python train.py --n_layer=9 --d_model=256 --n_head=2 --n_kv_head=1 --head_dim=128 --d_mlp=1280 --vocab_size=4096 --activation="swiglu" --norm="rmsnorm" --norm_place="pre" --norm_eps=1e-05 --positions="rope" --rope_base=2020.0 --rope_fraction=1.0 --qk_norm=true --attn_scale=0.0884 --bias="qkv" --tie_embeddings=true --parallel_block=false --init="uniform" --init_std_qkv=0.05 --init_std_o=0.0 --init_std_up=0.05 --init_std_down=0.0 --optimizer="adamw" --lr=0.00181 --lr_mult_o=0.697 --beta1=0.9 --beta2=0.99 --lr_head=0.00545 --grad_clip=2.0 --warmup_steps=516 --schedule="wsd" --decay_fraction=0.858 --decay_shape="linear" --final_lr_fraction=0.1 --batch_tokens=65536 --seq_len=256 --doc_mask=false --train_tokens=531500000 --steps=8111 --dataset="wikipedia_en"
Each number is 128 + 32 x the weight over the matrix's rms, rounded and kept within 0 to 255. Layers, rows and columns count from 0.

# layer 3 MLP down (transposed), 1280x256, rms 0.0823, rows 899-965, columns 96-127
[[144 145 144 129 132 139 139 106 117 135 156 130 125 127 116  74  97 128 123 172 100 170 110 112 105 116 120 133 118  88 158 100]
 [163  87 155 127 112 128  69  47 131 126 145 164  98 149 111 144 101 128 243 132 110 130 118 113 156 107 112 131 141 145 133 105]
 [ 80 145 119 143 115 157 182 195 170  99 159  61  66 152 145 209 124 117 117  65 121 181 152 148 139 155 139 149 155 108  97 149]
 [ 67 103  63 149 152  92  74  54 102  95 121 124 165 101 153 197 179 183  71  97 102 153 114 128 107 149 180 123 122 169 127 122]
 [124 132 111  91 148  99 109 156 158  71  86  66 111  98 117 185 142 160 119 124  95 102 119 115 134 147 136 116  81 172  86 137]
 [149 118 134 150 122 120 127 114  65  89 167 152 103  79  91 144 108 175  99 151 145 123  49 125 195 136  98 200 154 164 164 114]
 [148 144 112 159  90 131  98 166 147  59 165 122  83 117 143 130 133 131 111 113 138 128  82 120  87 109 145 135 117 115 188 113]
 [103 110 108 139 191  99 126 156 154 179 205 180 126 105 154 154 106 160 147 127 110 123 124 100 127 140 127  79 156 139  95 107]
 [119 123  81 137 173 142 164 149 130  87 141 113 160 144  97 149 142 106 147 186 168 115 155  93 175 104 173 157 142 122 107 125]
 [113  81 133 129  91 127 110 119 175 127 110 134 131 107 158 143  80 124  27  73  64 119  89 124 105  97  98  94  88 158 115 144]
 [140 118 137 172 149 159 202 125 198 171  84 100 122 167 107 103 134 145 135 132 185  60 165 137 131 130 120 127 150  80 109 132]
 [ 48  52 146  85 144 186 109  75  85 107  91 110 167 140  97 142 171 147 101 109  72 109 135 217  67 110 180 132 128 124 160  68]
 [100  72 155 106 104 127 134 154 127 108 189 102 145 151 153 129 137 162 197 114 107 102 158 100 120 131 146 197 156 102  87 117]
 [ 95  99  88  72 134 148 147  62 157 110 127 109 101 105 136  83 156  89 123 149 142 142 123 145 109 143 134 124 104 114 107  96]
 [ 86 147 130 134 182 104  95 116 149 132  75 139 144 148 136 124  98 146 152 109 162 150 104 180  83  69 157 122 101 127 185 127]
 [167 139 228 150  86 151 157  69 131  80 172  66  93  94 146 122  95 133 167 183 110 166 122 105 112 125 135 150 101  80 134  91]
 [ 73 171  38 108 124 165 119 127 174 151 145 147 131  87 142 117  90 158  86 166 112 145 115 137 154 105 187  79  75  89 166 111]
 [ 81 166  78 116  94 164 143 127 182 198 131 109 131 116 154  96 115 155 138 156  75 156 153 170 157 114 181 127  62 124  94 128]
 [106 105 128 139 208 185 156 186 135 140  77 214 156 158 145 189 149 128 144 183 176 136  42 111 154 129 123 169 190 142 144  88]
 [184  66 104 129  86 125 140 104  95 133  99 153 136 174 138 140  95 115 175 131 131 148 101 111  50 174 104 120 117 133 141  42]
 [ 96 163  95 132 106 155 159 129 181  93 163 188 106 150 138  94 149 104 197 160 150 188  86 147 224  96 137 152 152 112 149  90]
 [159 113 104  73 101 129  89 151  88 113 119  60 100 139 194 117 101 106  79 141 173 171 124 156 106 156  81  88 128 101 120 164]
 [138 108 123  82 147 143 162 125 186 138 132 109 114  89 126  92  69 140  98 163 108 135 113  95 178 138 124 124 141  17 168  75]
 [125 193 186 148  93  98 144 135 182 131 195  94 112 104 173  96 180 126 161 142 167 119 121 170  99 145 133 117 122 197  83  88]
 [ 99 106 100 173 165 103 149 116  58 156 141 110 162 206 138 116  58 140 152 117 122 174 139 109 114 101 137 128 126  78 127 164]
 [146 142 105 130  85 172 121 183  93 152  75  77 152 152 102 153 134  65 140 121 130 101  97  97 136 153  97 128 129  96 175 100]
 [142 134 108  77  70 124 183 165 101 135 113  77 118 117 151 119 141 163 106 174 140 138 143 134 101 154 152 176 144 131 111 109]
 [121  90  96 108  71 152 107 102 154  93 158 151 101 141 206 115 143 173 100  66 135 148 106 116 105 127 106 125 127 155 105 109]
 [146  85  79 176 164  95 193 145 172 112 121  72 182 105 143  92 114 102 175 151 140 176 102  90 149 169 113 128 121 103 146 175]
 [142 169 163 159  79 109 136 161 168 142 150  98  73 159 131 174 111  86  95 156 161 129 198 167 101  53 111 143 150 151 130 105]
 [128 101 151 165 125 103 181 152 143  91  91 113 143 126 129 131 163 128 197 137 117 127 110  78 182 128 123 116  65 129 114 135]
 [192 115  99 162  91 175  88 154 104  95 122 136 116 142 179  95  88 118 152  96 107 161 111 133 154 112 118 168 165 104 123  75]
 [ 58 144 112 153 116  98 118 106 111 195 103 165 148 112 136 111 118 151 115 170 112 116 117 111 153 106 119  52 134 121 175 132]
 [ 88 174 184 146 145 166 166 146 167 179 109 209  53 160 122  95 147 103  91 105 156 102 176 109  91  81 141 130 127 135 155  87]
 [114 117 104 108 130 155 140  76 108 157  92 152 134 166 119 143 100  85 183 151 145 168 101 199 162 110 128 121 146 150 109  91]
 [130 126 146 115  99 146  93 110 170 133 153  70 141 103 150  75 182 131 127 112  66 142  60 124 132  66 126  92  83 118 212 126]
 [ 89  88 107 152 193 154 169 151 122 122 122 142 161 134 136 150 100 134 150 126  81 151 104 114 182 133 117 150  99 116 195 117]
 [117  89 105 167  81 114 134 114 159 129 147 195 117 145 109 112 163  74 152 146 155  90  85 120 122 134  91 160 164 126  75 131]
 [102 104 153 139 177 185 124 119 180 110 171 113 106 179 185 150  96  90 153 173  81 115  59  42   1  75 177 108  75 155 105 106]
 [123  57 101 132 194 203 144 152 103 110 157 125 113 195 154 146 114 138 142 134 154 136 158 175 102  91  84 108 149 161 114 153]
 [ 77 156 125 129 142 150 110  97  79 119 167 148 134  83 135 125 186 101 147 151 105  63 152 130 113 130 156 120 120 165 133 115]
 [190 133 144 123 164  85 176 107 110 149 104 192 121 114  50 173  95 155  94 135 173 167 135  97 131 140  77 101 152 148 104  92]
 [106 118 130 130 116  80 149 123 111 135  73 175 132 111 114 110  92  72 125 122 132 138 171 156  66 168 135 127 102 111 141 130]
 [114  98 131 110  82 150 159 104 129 103 156 141 121  98 158 135 178 164 109  70  83 105 122 154  98 129 192 134 121 135 174  94]
 [145 110 100 180 156  93 138 120 107 126  83 110  54 109 122 133 190 109 100 117 208 110 132  98 133  60 174 115 109  48 124 148]
 [134 102 144 111 158 158 130 110 171 156 203 200 111 154  93 131 181 122 107 114  98  95 189 160  83 107 144 146  94 122  97 127]
 [ 81 163 120 117 150 159 111 158 139 181 125 162 130 143 127 132 145  99 205  82 104 152 104  88 164 134 151 136 135 123 119  83]
 [ 61 184 137 114 115 135 132 120 180  99 151  78  78 171 107  72 120  89 160 146  62 163 107 152 188 134  41  89 159  96 138 155]
 [134 152 103 133 144 128 107 148 130 209  70 167 148 102  55 141  74 114 106 108 142 171 139 184 149 142 165 120  77 147 176 144]
 [146 149 119 147 124 177  74 167 116 117 141 163 145 129 136 186 100  90 137 161 103 173 107 146 193 149 103 139 119 163 126 176]
 [ 88 121 136 117 136  98 118 101 179 103 123 159 139  92 189 150 174  55 129  73 141 154 125 113 162 126 142 118 212 101 112 110]
 [129 162 128 124 137 191 103 100 111 143 127 233 126 107 112 133 111  95 176 115  75 148 132 169 119  79 143 142 122 199 191 121]
 [170 121 110  81  83  95 113 115 159 131 143  90  95 112  90  48 141 104 147  96 131 118 139 146 169 115 137 152 113  53 136  91]
 [140  76 126 182 157  47 124 154 162 114  89 209 145 153 160 147 155 168 103 125 154  93 106 162 141 109  88  87  99  97 147  66]
 [143 177 108  93 128  97 121 128 116  71  80  83 138 153 193 112  70 207  68 168  82 129 127 129 106 149  48 161 169 136 114  94]
 [149  78 160 139 117 117 165 111  73 147 136 112 112 113  83 142 120 179 101 202 112 123 129 201 208 133  82 142 125 126 117 134]
 [131 138  96 109 122  93 126 126 139 129 192 209 138 139 107 108 118 182 177 137 128 127 200 118 158 194 122 141  92 108 162 129]
 [136 179  70 154 111 142 122  88 167 125  91  95 152 105 165  93 135 124 141 148 130 142 103 153 106 152 111 183 111 120 134 127]
 [137 146 130  98 111  89 111 122 120 164 160  93  72  85  90 160 148 145  89 129 164  98 130 151 116 142 154 116 161 124 177 178]
 [106 117 130 129 164 128 119 170  99 114 155 119 173 169 154  89 164 133 101 159 142  97  70 155 131 146 152 159 150  80 170 130]
 [148 135 134 132 133 224 174 176  96 150 120  88 123 135 178 144 178 167 111 149 108 174 181 163 119 116 113 170 168 170  79 113]
 [101 113 122 122 117 130 162 109 133 129 204 119  93  85 129 140 151  78 148 100 111 122  93 111 124 104 157 123  94 150 144 103]
 [113  91  86 173  93 154 149  64 139 151 131 163  95  98  95 138 155 115 119 146 126 134  98 122 134 122 110 193 117 174 135 148]
 [125 147 122 125 100 100 150 142 111 147 119 108 111 117 104 116 174 155  70 141 187 124 106 127  95 142 138 144 154 119 165 182]
 [182 132 131 152  80 159 109 142 147  81 113 127  88  70 127  64 118 111 107 146  74 127 176 112  70 107 157 146 143 179 148 134]
 [145  98  93 171 153  34 160 137 101 136 141 131 154 112 117  81 169 100 149 116 146 150 155 174 115 105 107 150  97 101 151  81]
 [ 80 158  75 116 119  99 155 151 135 111 167  77 192 149  94 165 123 134 159 108  88  97  82 106 155 146 140  75 126 205 161 126]]
# layer 3 MLP gate, 1280x256, rms 0.0986, rows 900-966, columns 96-127
[[ 74 108 148 130 139 149 112 168  78 119 123 176 141  53 108 169 166 112 159 104 127 143 138 148  97  76 117 135 130 121 157 102]
 [126 203  71 152 136 151  96  83 123 132 154 207 130 139  87 104  64 129 144 123 116 125  46 103 116 164 146 162 132 158 111 128]
 [155 192 140 126 114 142  83 108 131 114  99  89 119  63 122 101 151 145 122 161 137  80  78  93 119 167 105  46 155 180 120 127]
 [ 87 147 107 146  98 118 138 113 145 148 120 124 138 163 135 178 111 142 122 110 176 147 112 135 106 104 142  97  89 171 134  83]
 [125 113 109 126 131 131 158 162 166 165 189 133 152 208 193 112 166  88 123  95 123 155 170 137 123  57 185 170  92  94 165  91]
 [ 96 185 147 149 127 145 116 131  72  87 136 104 150 126 122 174 104 160 184 105 118 171  96 112 109 133 125  82  65 164  62 109]
 [ 86 115 154 103  83 105  71 145 143 103  75 140 217 121 159 150 149 135 154 103  88 125 149 142 104 140 124 115 144 100 120  77]
 [118 123 132 134 116 145 145 129  75 166 101  78 128  51 126 124 126 126 133  65  91 140 193  83  68 132 107 142 144 143 178 178]
 [106  94 164 132  70 122 166 141  78  91 122 169 141 130  96 150 145 100 112 152 106  85  85 124 108 173 100 103 113 128 174 119]
 [172  91 159  78 156  89 156  66 117 121 146 120 117 202 141  80 155 131 185 165 167  48 150 137 129 127  95  71 128 102 192  94]
 [133  83 164 144 144 112 138 141 102 107 133 145  94 139  87 132 120 180  60 116 153 145 102 121 146  68 158 140 154 109  96  61]
 [113 152 158 101 100  94 104 130 152 131 124 219 139 146  97 122 119 156 183 116 111  90 131  70 142 137  93 159  86 118 136 135]
 [ 59 137 162 147 113 109 153 116 153 114  99 140 170 137 129 116 154 134 190 145 127 143 125  88  99 190 119 139  89  83 127 116]
 [130  75 148  85 134 114 104 189 159 116 140 149 113 164 107 133 152 138  86  76 158 107 112 115 107 113  91 160 115 141 111 122]
 [130  95 162 102 129 106 194 133  84 154 181 145  96 153 105 193 155 142  89 145 138 145  62 195  79 131 149 107 103  72 137  82]
 [ 62 141 132 120 187 170 134 159 143 169 154 142 137 141 136 120  87 118 118 137 121 146 140 140 137 182 150 154  94 139 139 118]
 [ 82 185 116 133 125 168 142 107 117 170 157 127  86 137 175 153 128 140 180 139 116  45 136 150 140 146  52 119 106 162 166 110]
 [ 79  62 120 101  59 118  85 137 160 154 125 161 157 152 171 122 148 186 147 145 140  79 118 100 153 161  95  80 151 164 109  91]
 [147  66 126 141 135 122 130 200 170 112 110  95  67 103 119 184 141 171 115 116 149 115 142 124  85 160 108  94 137 105 115 120]
 [202 150 153 140 154 115 160 189 143 130 100 145  71 126 170 148 135 138 150 107 141  94 104 132 111 156 104 107 146  85 139 139]
 [154 146 139  79 155 168 111 152 170 103 117 166 119 193 108 130 139 192 130 169 198 141 125 117 140  98 130 118 148  87 201 158]
 [ 86 149 124 158 164  81 156 126 173 148 117 121 142 129 145 139 138 144 130 102 158  56 163 124  80 141 137 151 162 121  83 107]
 [135 140  79  83  96 111  84 108 108 167  79 137 187 149  80 101 119 133 137  66 131  95 126 101  93 187 152 132 144 121 146 102]
 [161 104 124 140 184 104  95 115 151 152 144  98 138 201  92  99 134 112 157 129 121 111 131 151 129 125  73 135 135 110 143 132]
 [152  56 118 107 140 177 165 105 113 191 127 151 134  96 145  80 176 140 147 124 188 124 127 121  57 150  99  61  93 197 162 137]
 [ 81 166 151 118 205 171 106 181  98 121 102 161  96 182 108 156 130 174 105 161 158 105 153 126 125 135 164 138  98 121 141 136]
 [ 86 179  94 157 108 120 143 206 128 157 104 162 132 125 148 169 127 176 168 142 151  66  91  90 134 112 125  99 112 152 205 157]
 [151 145 108  64 125 135 112 194 101 189 145 125 163  85 137 114 143 140  91 162  97 188 195 102 118  92  69 199  82  97 203 116]
 [ 80 152  88  97 100 129 123 125  43  99 148 127 155  58 181 154  86 150  18 119 168 141  61 141 110 128 149 115 127 136  95 118]
 [105 184 120 148 168  96 114 106 117 134 180  96 136 148 126 152 121 159 128  96 155 142 136  72 149 196  90 141  97 129 152 129]
 [107 102 162  71 126 125 129 185  98 157 115 134  73 140 157 167 148 146 105 103  60 135 169 157  73 138 125 140 108 146 179  45]
 [ 95  95 129 140 109 133  94 141 159 196 142 141 116 110 130 137 153 106 156  52 122 175 192 132 104 146  79 190 158 108 115 111]
 [132  92 114  63 161 116 149  95 156 127 144  95 168  98 184 113 108 105 154 139 123 106 120  92 129 147  77 124 104 155 150 154]
 [170  79 136 119 119 147 141 104 172  89 139 136 205 122 176 157 113 157 111 151 116  90 152  77  96 103 115 103 183 186  97 102]
 [110  88 103 138 125  90 104 143  44  96  91 189 140  95 179 148 147  55 128  93 119 150  66 106 145 118 144  98 104 162 166 127]
 [123  72  96  63 131  84 131 197  54 110 116 135 148 122 142 123 144 135 117 203 110 137  91 143 139  89  64 147 121  70 104  87]
 [127 174  69  96 153 154 147 112 144 169 117  87 154 186 142  86 137  91 174 132 109  99 165 109 132 128 136  98 102 132 104  88]
 [136 127 122  99  86  38 202 177  76  95  57 165  88 127 120  89 172 187 163 104 136 164 119 170 184 170 129 133  45  82 115  97]
 [136 183  98 154 165  94 107 127 144 167 182  82 173  84 137 150  57 129 133 148 160 143 167 120 124 147 129  90 179  91 124 121]
 [146 126  85 129  79 186 122 109 161 181 151 151 175 145 110 190 136 110 215  56 153 155  83  96 163 152 168 125 144 159 131  99]
 [181 131 112 105 212 100  86 134 172 173 185 194 149 103 165 112 125 206  35 122 133 132 143 106  88 144 116 197 144 161 119 168]
 [101 181  96 121 190  96 156 112 179 109  74 173 128 106  94 136 135 136 108 155 142 109 109 124 140 113  74 124 137 104 176 140]
 [112 169 122 131 123 133 124 182 166 112 161 111 162 106 108 127 134 156 109 190 122 130 142 130 133 122  79 157 147 177 151 115]
 [108  97 189  76 120 164 214 138 160 134 157 177 154 109  55 156 151 102  84 146 128 102 142 130 152 169  47 104 141 144 143 144]
 [132 133 102 189 110 159 102 151 121 132 155 131 167  79 178 155 124 137 137  96 126 100 113 153  70  74  80  97 172 160 165 125]
 [ 99 199  97 152 208  87  99 161 105 130 130 116  66 112  77 131 133 120  99 212 148  82  98 161 102 136 139 116 134 103 110 123]
 [118 124 139 129 116 104 132 153 164 133 134 139 187 162 124 145 111 127 153 115 102 107 181 160 151 185 181  98 159 121 119 123]
 [ 93 166  84 118 138 125  93 114 151 176  21 117 129 178 171 147 187 142 133  89 190  99 132 149  64 173 119 147 104 130  93  87]
 [ 96 105 136 146 172 142 106  76  95 115  82 171 127 147 127  89 140 130 103 163  82 156 126 100 100 153 122 148  87 156 122 117]
 [138 108 103  86  85 125 102 135 142 194  65 113 139 138 129 155 106 106 122  84 170 143  88 117 143 124 133 167 153 101 111 137]
 [110 154 156 167 172 112  82 149 165 186  87 167 103 163 163 143 149 145 158 123 144 159 116 109  92 153 146 133 121 146 145 115]
 [113 123 131 110 232 102 155 162 112 127  78 133 131 169 128 141  75 130 116 149  86 149 114  92 164 149 128 147 133 102 134 178]
 [172 146 132 162 119 111 122 157 135 117 134 161 134 125 192 135 124 140 139 127 106 121 125 144 104  82 187 126 131 111 112 152]
 [163 148 128 110 127 113 111 116 140 143 129  95 201 103 127 161 173 107 131 191 119 198 170 128 127 103 109 136 127 170  88  98]
 [161  97 182 115 212 116 169 161 158 190 189 145 109 123 181 122 141 132 164 159 145 206 141 134  91 104 103 124  87 140 117  84]
 [150 109 130 168  96 147 117 108  99 105 138 151 190  73 107 114 108 113 131  93 136  96 109  89 108 147  79 119  83 124 103  82]
 [118 148 132  91 102 122 102  75 151  78  74  67 184 122 140 109 162 113  83 144 165 150 135 150  44 120 136 129  71 149 160 112]
 [188 142 112 180  87 115 155 159 168 115 136 127 125 130 131 129 159 120  92 119 124 128 133 157 122 141 129 119 177  30 132 102]
 [ 61 107 172 162 116 101 124 123 123 141 152 138 127 141 101 155 133 135 103 152 186 120 122 101 102  56 170 179 184 111  97  87]
 [154 140 153 139 146 112 137 146 130 140 170 116 176 217  93 184 149 109 162  86  86 159  64  91 133 107 143 137  65 111 144 147]
 [ 83 160 123 173 103 171  93  82  88 133 128 153 151 151  78 129  85 107 169 165  80 130 122 117 128  99 172 168 164 184  69 125]
 [122 149  94  75 158 193  87 161 175 194 113 128 160  83 145 179 176 145 162 102 121  93  68 143  89 155 144 145 137 149 108 134]
 [196 115  60 137 159 158 172 118 112 149 161 113 102 125 138 120 151 134 112 118 146 134 155  52  28 136 153 124 165 168 133  82]
 [ 78 157 114 106 147 119 123 132 123 164 162  96 142 159  97 151 135 126 133 137 124  86 112  65 121 205  70 145 106  93 138 102]
 [115 148  56 102 172 169 125 148 137 164 128 152  90 166 154 176 193 165 144 118 144 152 159  91  82 121 144 137  81 109 144 115]
 [ 93 116 111 138 169  70 154  94 156 108 117 137 158 162 164 122 185  86 136  86  77 125  78 171 147  64 179 148 106 142 144  83]
 [124 103 134 182 147 122 128 162 134 124 160 157 157 137 120 101 169 160 120 136 132 192 184  93 149 148 128 152  95 127 159 155]]
# layer 3 MLP up, 1280x256, rms 0.0937, rows 900-965, columns 96-127
[[151  87 175 105 166 115 148 133 169  94 107 147 134 136 143 118 152 143 107 109 121 170 109 107 123 167  78 122 103 147 119 124]
 [138 124 149 158 145 122  92 130 157 185 118 129 128 124 149 104 175 106 164  75 140 137 150 145 170 138 109 184 120  90 134 147]
 [107 104 181 105 116 113 168 102 101 200 104 115 115  97 124 137 148 166 129 109  96  43 172 147 102 125 137 137 121 160 166 140]
 [157  79 142 148 105 105 108  98 105 108 130  90 109 148 183 150 118 118 130 189 134 116  45 107 154  77 122 138 135 126 135 133]
 [117  40 122 161 156 211 172 110 121 103 178 130 107 130  95 126 119 129 172 156  65 148 122 110 128  92 121 208 122 152 157 139]
 [189 158  90 136  94 167 106 121 117 136 127 126 117 194 119 166  99 109  97 112 111 167 103 160 110 160 144 140 133 110 107  98]
 [ 85 116 128 161 122 106 154 161  87 141 129 166 118 159 126 123  84 187 142 103 142 153 104 119 158  99 159 129 208 139 158  80]
 [106  93 148 136 126 164 171 178 174 182 112 154 131 129 115  58 200 181 123 100  61 167 124 126 159 179 107 173 136 115 189 113]
 [119 209 130 138 128 165 105 121 163 147 147 134 164 136 110 135 145  91 110 122 190  81 100 130 142 154 153 126  97 183 182 146]
 [170  95  98 131 144 153 131 204 118 115  92 133 172 137 132 173 127 166 158 155 142 143 166  95 143  89  96 109 107  54 138 155]
 [147 119 128 142 174 100  80 145  45 209 156 108 109 144 105  72 103 106 141 163 125 129 147 139 127 139 121  79 113 207 174  84]
 [ 88  91 168 126 145 143 115 122  96 156 121  94 137 106 155 145 175 105 113 144 125 152 127 150 113 153 180 135 148 166 137 118]
 [ 91 149 159  87 131  97  72  87 180 110 103 107 120 110 151 147 181 105 183 152 123 149  68 130 112 149  97 160 139  57 139 142]
 [194 144 124  84 117 205  79 155 137 189 181 159 101 168 159 141 186 137 201 129 106  90 129 110 145 144 133 133 118 181 173  74]
 [162  40 134 131 174 182 178 126 103 207 107 128 100 129 111  84 160 114 105 154 143 114  85 148 156 152 120 189  91  88 138 166]
 [142 134 132 152 124 108  96  79  98 134 121 127 129 207  61  90 141  53 147 154 195 142 170 173  73 106  84 134 128  75 158 181]
 [ 91 189 158 113 101 181 109  78 131 117  41 143 167 133 107 126 166 180 183 120 108 115 139 173 120  91 103 117  98  96  82  91]
 [105 100 163 117  91 130 148 128 111 171 177  85 131 167 146 143  91  85 146 132 110 197  95 131 105 112 135 177 147 118 129 132]
 [ 86  96 109 116 134 108  92 150 160 157 112 163  87 101 123 129 103 131 102 152 131 152 174 125 142 132 157 123 124 144 155  93]
 [159 130 131 157 131 102  75 142  77  84  84 211 165  97 148 145 149  96 134 112  99 154 138 126  91 116 133 203 125 100 115 101]
 [105  86 166 100 156  95 158 125  80 158  71 104 107 148 115 140 155 100 139 131 159 137  71 116  59  67 156 133 101 126 101  69]
 [ 82 187 182 144 163  77 178 168 103 183 128 140 118 181 104  82 140 104 132 151 136 143 146 129 151 118 136 137 154 110  82  92]
 [ 76 136 129  47 119 157  91 125  58 130  95 119 143 135 114 139 111  59 127 131 129 143 155  99 203 132  82 173 147 146 112 111]
 [111 115 132 132 117 113  89 176 161 153  51 152 106 125  93 127 152 103  71 147  96 158 106 113  89 109  97 115 118  69 112 104]
 [177  83 142  96 109 142 118 115 116 159  78  92 120 155 132 117 103  91 114 113 133 100  92 146 138  83 184 133 132 102  49 163]
 [ 61 105 145 101 113 121  92 158 150  50 141  63 209 106 172  85 131  77 112 105 110 163 139 105 113 158 191 154 127 104 114 106]
 [147  75  97 106  85 109  66 143 107 169 165 147 133 108 160 120  52 152  87  90 107 137 190  69  88 111 142 132 161  90 149 118]
 [ 73 155 125 135  75  73 126 136 187 155 115 103 102 130 146 133  99  33 111 151 112 126 120 131  98  84 198 116 134 192 109 167]
 [ 87 127 194 122 111 131 132  97 180 122 134  73 158 124  79 126 153 172 122 162 127  94 103 139 119  81 174 118 145 167 118 157]
 [125 165 180 144 115 156  66 127 114 148 165 108 136 132 135 127 149 109 142 121 122 119 104 142  92 166 138 134 144 147 155 133]
 [199 169 139 154 141 125 162  90 141 181  84 173  79 179 192 123 104 165  99 176 146 141 139 140 146  69 153 202 121  84  95 151]
 [104 130 126 154  74 115 122 117 117 145 111 163 123 152 132 120 150 143 101 163 135 139 165  65 133 145 165 175  58 165 140 124]
 [153 121 115 135  90 120  89 105 172 104  88 147 144 110 130 161 143 174 196  69 136 160 151 112 142 121  92 133 117 146 110 148]
 [ 88 180 130 102  98 207 119  53 115  93 128 114 147  96 153 140 132 213 110  76 156 171 155 122 119 188  75 165 136 108 154  99]
 [139  77 172 132 158  93 102 146  91 157 142 179 139 122 144 109 138 115 132 143 154  93 141 107 155  85 113 112 139  97 149 155]
 [141 143 114 122 175 136 128 123 152  99 139 139  60 119 112 181 122 156 201 113 118  96 175  88 165 105  95 143 140 102  99 111]
 [179 116 103 165 141 124 155 150 150 153 139 170 210  94 103 128  86 113 171 130 163 131 151 124  92 146 201 139 143 177 131 167]
 [127 158 144 123 150 133 169 132 142 191 119  71 156 149 113 103 234 156 122  95 194 140 174 147 203 202 148 141 158  57 145 139]
 [139 162 107 163 164 145  89 153 114 161 161 145 102 162  53 104 118  86 119 145 146  83 168 138  79 134 100 120  77 208 162 102]
 [ 68 117 119  70 139 118 111 137 138 120 102  67 153 186  92 126  75 184 133 124 140 136 135 122 149 162  98 174 175 109 162 171]
 [ 78 111 154 131 152 137 138 154 113  68 121 124 129 133  76 164  90 141 157 143 138 133 150 171 188 137 120  76 117 146  89 109]
 [113 115 158 117 130  79 111 114  87 158 119 155 183  99 106 129  52 120 106 123 128  83 136 149 128 155 138 169  92 133 132 141]
 [153 194 123 112 168 117 110 136 127 159 134  97 107 169 127 103 178 143 119 111  94 119 149 147 141 123 161 186  99 108 135  89]
 [132 108  84 142 106 117 169 123  79 204 154 115 101 140 132  97 137 168 126  69 134 123 117 154  85  64 135 123 117 136 139 129]
 [144  94 111 126  79  30 190 130  75 119 126 113 148 110 110 190 191 131 144 159 146 156 129 119 109  94 115  79 127 131 128  80]
 [104 109  97 105 106  40  76 120 162 188  83 111 152 158 157 165 144 125 104  43 102 140 126 145 103 165 112  66 125 133 163  69]
 [108 191 109 125 120 148  78 108  78 131 110 143 156 129 113 119  40 129 227  80 164  82 146 143 154 141 152  72  58 114  98  58]
 [150 125 106 134 139 127 130 173 104 162 126 127 165  72 189  32 155 130 144  93 162  69 101 114 118 150 118 115 118 147 139 165]
 [120 110 134 157 121 152 122  87 117  82 122 168 152 129 128 106 159 104  96  86  93  89 127 149  87 132 161  88 115 126 126 147]
 [124 178 170 113 146 122  33 148 158 190 126 144 134 121 124 130 192 146 100 134 133 141 217 126 142 153 153 172  97 143 171 138]
 [129 157 163 143 134 180 135 115 116 138 138 119 168 142  90  86 146 138  88  64 200 112 145 103 132 133 119  94 204 144 137 148]
 [174 121 118  94 164 127 118  93 104  90  78 147 107 135 115 146 103 129 108 130  96 115 105 129 188 155 166 103 111  89 104 125]
 [141  70 146 149 153 101 157 162 144 163 141 152 148 100 100  55 151 133 165 181 131 103 107 127 168  82 125 165 126 157 152 145]
 [ 97 180 151 110 104 148 114 154 192  90 149 108 124 129 137 164  53 148 117 104 143 157 137 144  89 145 121 142 123 113 139 150]
 [158  70 170 110  78  41  95  47  45  76  97  89 190 157  82  69 141 121  63  96 156 145  97 129 118 194  92 125 175 106 202 179]
 [114 119 142 178 105 141 133 146  99 172 130 115 103 106  79 102  99 119 119  96 123 151 129 179 105 125 118 112 141  88 150 111]
 [119 186  99  67 106 114  86 107 142 118 126 189 105 138 125 109 109 131  80 112 118 137 105 156  74 159 167 185 109 156  97 102]
 [ 88 130 148 176 134  76 107 100 152  95 125 160 212 117 138 147 139 108 137 110 122 196 145 130 179  83 130  83 139 124 128 120]
 [128  92 174 190  86  68 113 161  84 120 105 132 127 138 109 121  77 153 118  99 171 128 106 111 128 124 184 109  85 106  64  91]
 [ 98  78 104 101 113 108 146 145 140 114 165 137 177 102  92  96 130 145 138 127 115 118 158  96 113 153 141 127 132 182  99 153]
 [ 99 168 137 131 112 188 170 198  95 128 131 113 142  89 107 170 159 151 105 144 116  84 121 133 151 163 144 185 108 110 188 109]
 [ 86 144 132 132  85 126 121  96 128 146  95 157 148 109 115  89 115 184  93 142 234 209 177 139 120  64 105 202  83 117 184 150]
 [132 122 170 175 156 111 119 187 122 128  65 115 124 123 107 128 181 116 126 157 131 183 134 144 174 112 128 163 113  76 109 201]
 [ 80 155 125 132 139 146 160 116 148 131 123  81 116  98  88 117 115 147 140 120 120  79 137  72 100 192  95 113 147 115 128 106]
 [ 91  88 134 208 171 142 152 158  91 130 168 141  88 125  29 132 136  58 147 143 107 147 157  90 166 144 166 126  94 162  87 103]
 [138 141 130 169 107 141 131 171 142 171 168 110 205 164 122 135  95 107 157 119 129 133 162 115 159 115  90 102 169 186 122 147]]